Part of a small language model's weights: MLP 576 tanh GELU, learned positions.
Each number is 128 + 24 x the weight over its row's rms, rounded and kept within 0 to 255. Layers, rows and columns count from 0. Numbers have three digits each. The size before them is the row's rms in percent of the matrix's.

# layer 5 attention value, 256x192, rms 0.148, rows 201-255, columns 144-191
113:101138180134098133127157125129126130106092137133140085184059126157172078126159100143109109146092116112156108095098162156119160153171089134123099
094:149126099150134140067097129126101138106131136162166161116134086138103143111095174130152124113159093095153093140165104071144120087119163096089133
112:113144103103128131130100118131083119146114129124125136110131152141146131119148123112118120137106127104094128083159089141134127149127081137124091
111:079119100131176134104124117116091061086114115121120123163127141124154152110152118149144128127154116088143170152135106096134092158127112117125143
101:155127121136166084147116113113116099154085084138161132111120116167093117134160107124080182138132117130113121125146079133098121092147123079174133
104:080132097144145098131100135118103157161130163140133116101140136157123135137126139112134108087156151113100153094134111137133132109118091160158179
105:131135139124136153109099164137061138144136130107169089129111137108151093116116147146073082092158122167173126134140112155156142113135111113130090
102:130140138140107139154112134147096163111139165165140124148115109142130148121099107134142122125130161111098137106120107115134137073147137113201108
111:137138074126115161142096141126103106123065131085132168103168144095097129113116091129108097154143128097137100131089096143135192130097172136143123
110:109123138155106151124141140154085107118134098120120114089120124132154157114162117116095136087106147137148118163114110092149145142092106147105152
102:112078142173098174114097115146090128136127163108146139142148161101161157157151166107116119126154151102102130126103077118157141131141140125117110
104:166106127146118142132115124126100128136117119156119141109154148114153115152155103132121126132125152210118139163189126104158122114131123144130158
101:134110123119168146115122158166108174141137124136096149115110191163144100097129114103128154114087103127109114149119123156139183104153165097143127
102:150128119137156141115153131143109102126164151106179096124106136159168111122150175106145148104142098098110138129112110111114122082109168144104114
116:121126160110150088165164114168113161145140141159161170115111135105125122112151096127141112137126122145109093109105128119129153115136162126170109
105:121149139112146080146183133098115131147094101073092138117130147138135123137059141144107098123091100050149155143102134086164087141128122132114089
112:174141074103118130118134162138098110138121132150090101121115143085140154128138104152125140125160136106137156097151082133135118129128154099148129
110:099114166182117096164114102116122140125127161137104142138140100099157111131154132139150117153077152134154126131127156127152154133131131146104138
109:190152093106136148068139115128102127076144109135148113091134107122132155117181139114131116137171123124134152118123116132133148093135152119111117
097:135117105146134113090156125122132150140167137144138145137093130126108163079126131182135145134129139100078149098133083156134136119119148124124073
098:107128140147144144129086093148157113099090131137154171083138117149137142103126153181140098142090124107106162128148124086151142113105107106181137
111:130137109126143138074156155141105148111143096136103152147146145114130135086110152155150145137132114174119131161082091086151131104113141091135133
110:135121143147120075117135070108095124085111103166147146174124103103092102081093106104138141090115119145136108118144089100124116078155119124107135
097:112127123127094154141147125122123145135116144133164097108149168131170100119107135109127115182114099155125120129096142183136129135067156161132184
108:136133097109148090139136112116101123162150139099138109106094121123180168165150186137102136148164140148142155112110124106133123137096160115134100
101:110110150129112126140124081116167145184135167110104113150176132161123142130156138082123199103136175103083127120151159143130109120146125156124148
114:078108130094134138160138126112173107139157132137136106099138139100135104148114130104143112099144186148152120097110113144159144126127161151156126
123:125127109098118145102128117107164119140120108124182144123141142075158111108112126149131121116123108109144154123132111115127169141105185141122130
113:106158135100107103106111113106148087103163144063160161095116124131128108114146108099159118109116144134154122071106129089130139142125160102114102
110:105163140156101089116124147145117168085153100128119169167111144168133142120122170169150130134129104115125125109097108091171129152097167161104142
105:140126110120133082108157160121164131102110136094171135102137107072124114103173134092075146110111123117114109095152126148122118098142149089177096
100:121107140143118142120114118135130155079062156132172171126095079118149110118113110114146139156121151097125069106110165162144128124104154110168091
103:145129121157131113161125123080140099136107115122109092089092114138171108114109172107151122122107122102166132159067135114149140153103161122084095
114:152156140166138151139116122110131108128107117146133124109114126135087139115103139140117182139144140143146139116170096119140127068143141162107149
108:115083100137140112141142122113094150135169108126152159120104151148130146112127148130097113133106085099154133134094107137160167134123128107115157
107:138163137135131125175163143092152157117160133173142147109154149163155128129161116084117106125115134175154121131145123115122169120135142121125129
109:138141148128144148118079138182123072107165145114118159108105135123119094134130111077087101142127153125160130102106137140137117075101120133121116
104:099150160148114106141101126132150078148149095130105104177125121116132110146132152138110150116122142116104132141099089118096167148089117123163137
106:144146131099109158163130138115148155116146120092099109138132119131081131134123135116155164127116127097146113088104117108179116134104129110112131
107:108160142144131149162134075099114114106151110097152125159133145123115108108132148133152119091159105126152102124091130112154123125132127134117148
102:116113155115136136112123086172160145115132137114094128123067164101145101156161136136092131127116079134104149109106089127122107166113106090142127
101:132113163178101095128105130131114114143131149147135101111115130135153146123131162135121137108113134125173129133147103131077116168128169116110130
103:110081129113110090139092138133157146097158122103149137145104117174121083122114139117151127111145165111153106113119119101138157150119167125137151
098:119157108146150113091119136144109083135122125128160147062155114117149125154135105086117111141101176083101099129177124128106164112132186135115103
105:135143122135105151144082112068139161161108165104112103177119151140131157150118118123133090109101151137127078091133133117120098162091093108113138
104:111114109114120147129162119130170102091100131111154113140129154113129140143099147157136141095132139142124111134095167164156157130137141092141107
096:119147101122077104156112143118121163125142079131126102142142171136111141152142126095121138125162152157162147145189114124097111186139068161105119
105:164110118121139109113111149109124123147127115099144148100144096127119110103130115142127147127081148117157122105124131123148134148145115120123084
111:110119138137131154137135163136143098139125119096157165102136124145101090160114123104091120113090134106098166148079129140099125132111115100113122
102:157137178136104177115126143050108173163148137122098122103140113121127112148179095115141129150097145154126144112135113125132137124091160116144164
112:115116115090167120135127050119153110107142138136137109144116137160148122095145109138121140127180102138099140121103160138119098108114181133150121
106:123165120133161119147124142070208102121124171133105135120127094162095112168119141114162142132172124085103087182137123146111116099123138165110123
102:153126128145111159112109144108096132068098162143133129122124161078156146155126173115176123152129158115144167122108119130142103100164086151106110
114:125121134121115112150140118105137123131124121097134118112144139137098099171136157167171105115129162118141129125098139117095103141111172148063144
107:111135133139155125114120163108128129125126140049151162081153159131142129132154125145105113104097125101136142160109115084132109129153158136136123
# layer 5 attention output (transposed), 256x192, rms 0.132, rows 201-255, columns 144-191
114:125127164143189150049127135161158134136096126085147129148161148161101164154206120133118156116135133132127157126135097107146159115091097113098091
103:082146141105145123117146130127116104123114177164104143131126093172150173159119144123178114137127129099140145131128172106112150120158157143162150
114:140144140120084138054083108171098161149143126165132116145133121166108095140094129114167093113172125156118131108096122103166093116107097154139133
107:149124137121136148122119117155135125155089129102126153134132133189108095142087139167146124082089123108133125112129164127110161122133158113111111
099:114130090136130118098112081153150112166183123124153155164128151123110168115112097120125136112157114114139137165059121132133120143091094104145099
103:163118131105120098129116152103117146119132137119122117163157125117090104157107126134116113135119118129132120160105116142141105096120159133158083
104:152116126107089121113099125070128119149101077154158119121129122164102143127115157110143093175113130125106101128129096110106100094099146087153096
102:127105114116115087095123122142114103146074111126095124103169127134113145129169128122162094127160158142144093139117142123138105123157140139078095
108:129165109109127134135139103109116124139125129115116165130076091105127094084149138101115086095097107156122113103101091112124105090121072129132089
112:123153123105110136117106183143123138121134117095099137108086119128155141154132160094130136093102113147127101102112133100070151115178114140138096
102:180167156107135097092126120121112165148139123101128136171117096153097092108097073115152103128131091114112138091137136134098107115105124137102159
103:137130115103105113171085126157139136156128104154113123155080141089162127132101130148099122120110097098135130141113129103110158140094139108126115
104:123118101123130133167114106163117148142143130140147113155176108152133139180104152105115106115144118123115116126111094128136097157102114144106120
094:153121171083110141117135098124186180135124125126132116113132125117140149183132151156137173141132143089143100108145152163098125150115149126124072
110:134093126160193079101157161123103129099147120116095117133160149157124149089121119113124070152124171139104167128103139112110141092129134161114153
103:070147124114144173075121141102124114121132121109161160163170127170119093139153139127127169085119156139127174099117138152119139104136131122113126
111:106121133142144164061134059100157099146165130110094180140086158140123130108125148180120114113147123164128125161118146121156140120098157124141126
110:168132148096158189153158143129105143173132154145136122147158145141112106160102122127128143125103129128119117102167092114112146146096102177113103
109:087154121144104148086129112162095097134125104124161145145099089133133185121100146110053120107127125072162155133150149116131144128142162133125093
095:176148125102150155062134100109108145087135146142067058117131152145144136121106143139123124115182119121131090145128133102123099139137101123132148
101:082145150090141129144160115136133144148139136162127117134158152128109168107126161138163147102118125168099128130146180100107113160119155126136154
107:128116156084111097177140109160147148156129146096126143107095137139143116122141162127112122137113132125192156132118179130109117127115139144095117
112:152134139111214128153124119109129112113150170112148109115125120108111138133150087131124145144106105121118149137175127114151103122086144130146127
099:131104145161140178152135168151124142163125111129143148106131098113145145173150111105127130132167140132128161101138151085154090112161166096155091
109:130143148107078130048117116155102157149127121085125149124072127193155156111074136163165103134145114150112131146137079165120133125095125121132129
103:117112148131159115194123104156083128117126081084127166113108113088110177149110160162136114113132120110118144127106148127102097137128081115127144
108:138103157146131115192166133111114145105096156101152164147147127070152131113154101131108131133110128175136154148090105117114176138149159117149114
113:118151106115081132157142107085131098102124134102133120085129126103098145148119110137101105138157131151135141104131160153117112135155124087101143
113:140116131134123163063170130150153133086104096126174125115106121171098142125128105173107110142134125115129127171133137172121158139177106140111160
111:096144145114119093077101125120076155176069094128134099136201117134111115136137120118087123141128171115170124114143097121134133125127141165153080
104:154122121124127095142137136116144094090139130138116087104140101117106128099129121102134165138135111156172099160115103117140138113120136153165077
106:116119149131129184152130123134132152114124136127149064114148149110083119087169118123087117126115074139120159090123105137125149067140154149151113
101:138089110084083129110056122097138136084081161103150145103140162153145109108113148149111117106119106140147141126185095112145141137168120150138123
114:100131186103121143147085080145119140179137146145083113158148102042124129103146141092132179146140145158078154125151136158131076132108108120151123
103:173094160132144117114096157116130120115106112113136173101151166096163191125146135121131074120131128093144147098139144153108122141160124115100110
108:124136104120110123162134116093142145150114095137131122142117099120115146117124120110139117095153096124118107151125122114096149120135151121125167
105:089118119143128155098121115173111102147128100151151102145124113097127123131115104158173148116128053161088140155136115120047112127110178103179122
104:119098116112160122120180121144135131158124130097129171131137156145143162114114123135145148164122097155104124083135076081135120155126110097118129
103:147140163195108161159072121127129101119119124126140109136139125114150153099115137115104116093096154104104169147111129131161102127129183129097161
108:142093157129136151164178136114166138130111144108127161089105129105188135156134111130100155115108132151171139141103169121137146136152119121140138
103:152115103098132075092135138132097113155154105180127158147152111126148149108166132179089121115132152157112117142149113116086144097119151165115151
108:155116110117131121128094150092143134155180107127135128103125150179128144129101156131116152168114149137131125124141123147151116123139192132134152
103:090111119129103162132135128148152127125124153183148087132120140095163135151103139110108126117117130119166135124119066096106138142147124115122159
101:144158149148104145147107141144142116093116119143110140142144147152152101113144121131161113175113152122108138129118127101106118096128075120167071
102:126104178108126143148112087113132114099160131132164152128150096113142080142106078174101149098156112118110162089129109121154123142136117175109141
113:128102131108102163125083139093131126107111166125133145124079149079114151121165101156122102112121161066133120164125133081123142110136129158106121
100:132112148127108134158149119135097138134146113153116158133120123111111098113166120120150122159136086102134086116118110137123157144148143152074122
101:136113095143146117125143085125132101143129172075106094144110157147123103137137185137111080187142117103124070146122115120121082095148149138110124
110:125112139084124154170131132116164118109147121104129116087111120120142174088171114152133120098124117091134102152106163087108148104153146104120139
100:123152128111148081123174089118108174117159159154178119149127140089121141096122095136142127088131109107116161117129107174125113121148142159113142
107:116112097097142144137091124145144164127135154124148093142147122099098160131142141132103142125144193089146150144136135082093190103104145123121130
104:101129117123078104174158154078163141109148125113140114093154153063164096120098153147129105070117113175101115160136129130129159126144150119120119
105:128129128123105157112137099116104128097071114136113120074149097138128168122136094139071086145117126115148120146143117129152143137136136148124158
107:100143145130092149123172131143093180094119094099091133124121135110119125150131114089075135123102137091144112130125132114096123134123109101131195
101:123112110108168151098111123139098121128160129113187116161131167164146107103113090107138161115128150107127141134100180130101162109137163123130118
# layer 5 MLP up, 576x192, rms 0.183, rows 0-10, columns 144-191
100:117124162135080113094158151071119161131109140128122128103143136096133151101108097128131099142160120138134102136147101140147130148162129127104113
100:102092159106115127140164120137136147082064099110166134123125160117140057132056119120160117111133124151101127108110189113145107132142152158111118
093:101096122110139095093141139133104109164143117144145138083121125091067085110165116124110122047169157127116168145137108145131150123133124089094115
089:157108162075114176126141118138120147124148145142102115137148170153156091100114091105121151151098108105165119137105127125093130134129131142135094
096:112111127149154130147106153102145138119108114126133108118154145149156153081109147115091133123156129142123115128145130094148127110155135196080134
091:122105190135123148111129118154110107121145126158097115113122115124173122127134084074124137127159088130161049188100085145151142149085102117126094
099:124106127114110067109145151109136206096134166113120119102087152119159118087101123113133150139142072150137145115119097118076177091136094144130111
104:121118126145108132129117087117092128158125136085127106132131122172112116137088151104160135142105150132158138117103158148178141108136193120181163
099:141152127131109139120125150079121144111151139127112121126133170108099151127141116078100097088132118153148126091136144159129123144162090179181143
107:117115160149132132122183129108156188130126148103117126109072107093105129154144073125105164119114120143074106150147140116144133116110116130126129
098:104156131082148147115118164104137145097139167191089113095138131101140163152099132130126090141139119140121142119132146130119118127134098053120129
# layer 5 MLP down (transposed), 576x192, rms 0.192, rows 0-10, columns 144-191
107:124082119109095135138144091112141130157140113115185141104161175119120138149140129103107133117127067129106105133120097095151156131126113143131153
101:111119098109118147074109148134117119113157136148109137128149082174144118093133127101134109127175111127123107132095161134149127116149106194122140
097:148170165156137168118141152154128153099135088120120115086112113146143153136120132123107124098130177129136160131119137088095111150140121104139123
085:115112163141127146144123135140107118138127142112139092165134120171091147111156141159103131140131195098134135148108148129140114154123105134162158
090:127149114148116134113147098151121113107153172152161141124113143111127140097117114138126185132104133139101185070120128128088109162142102110135128
099:113140142118118105116167122124116143105101141149121112106117128047124135151086128126130139089106106152115160128138093112143154137085121098117146
094:114129106165151166125127162181146116173113151116137143158134099111115145160154105099150134128144110108106147155145085110102142182143131144096119
102:153130109115071118129129134126162137128117133146164140153137152140124158110091087151098162174143148114144204125151115120175099114127133130123129
100:121132162118145100104131148139117112110151152133132123144069108118131141167123135094134117110122158141095087136111169152091131160083090109128104
105:119123138160104145140107154169143093107126084161138075158109138078169099108145122146079117134101158106152152105120110086133137097106135144139114
095:126104151116146089143151135139146169111096160127113056153095106102159123129109174080087103181094154131141121124117120148115092169148108131131100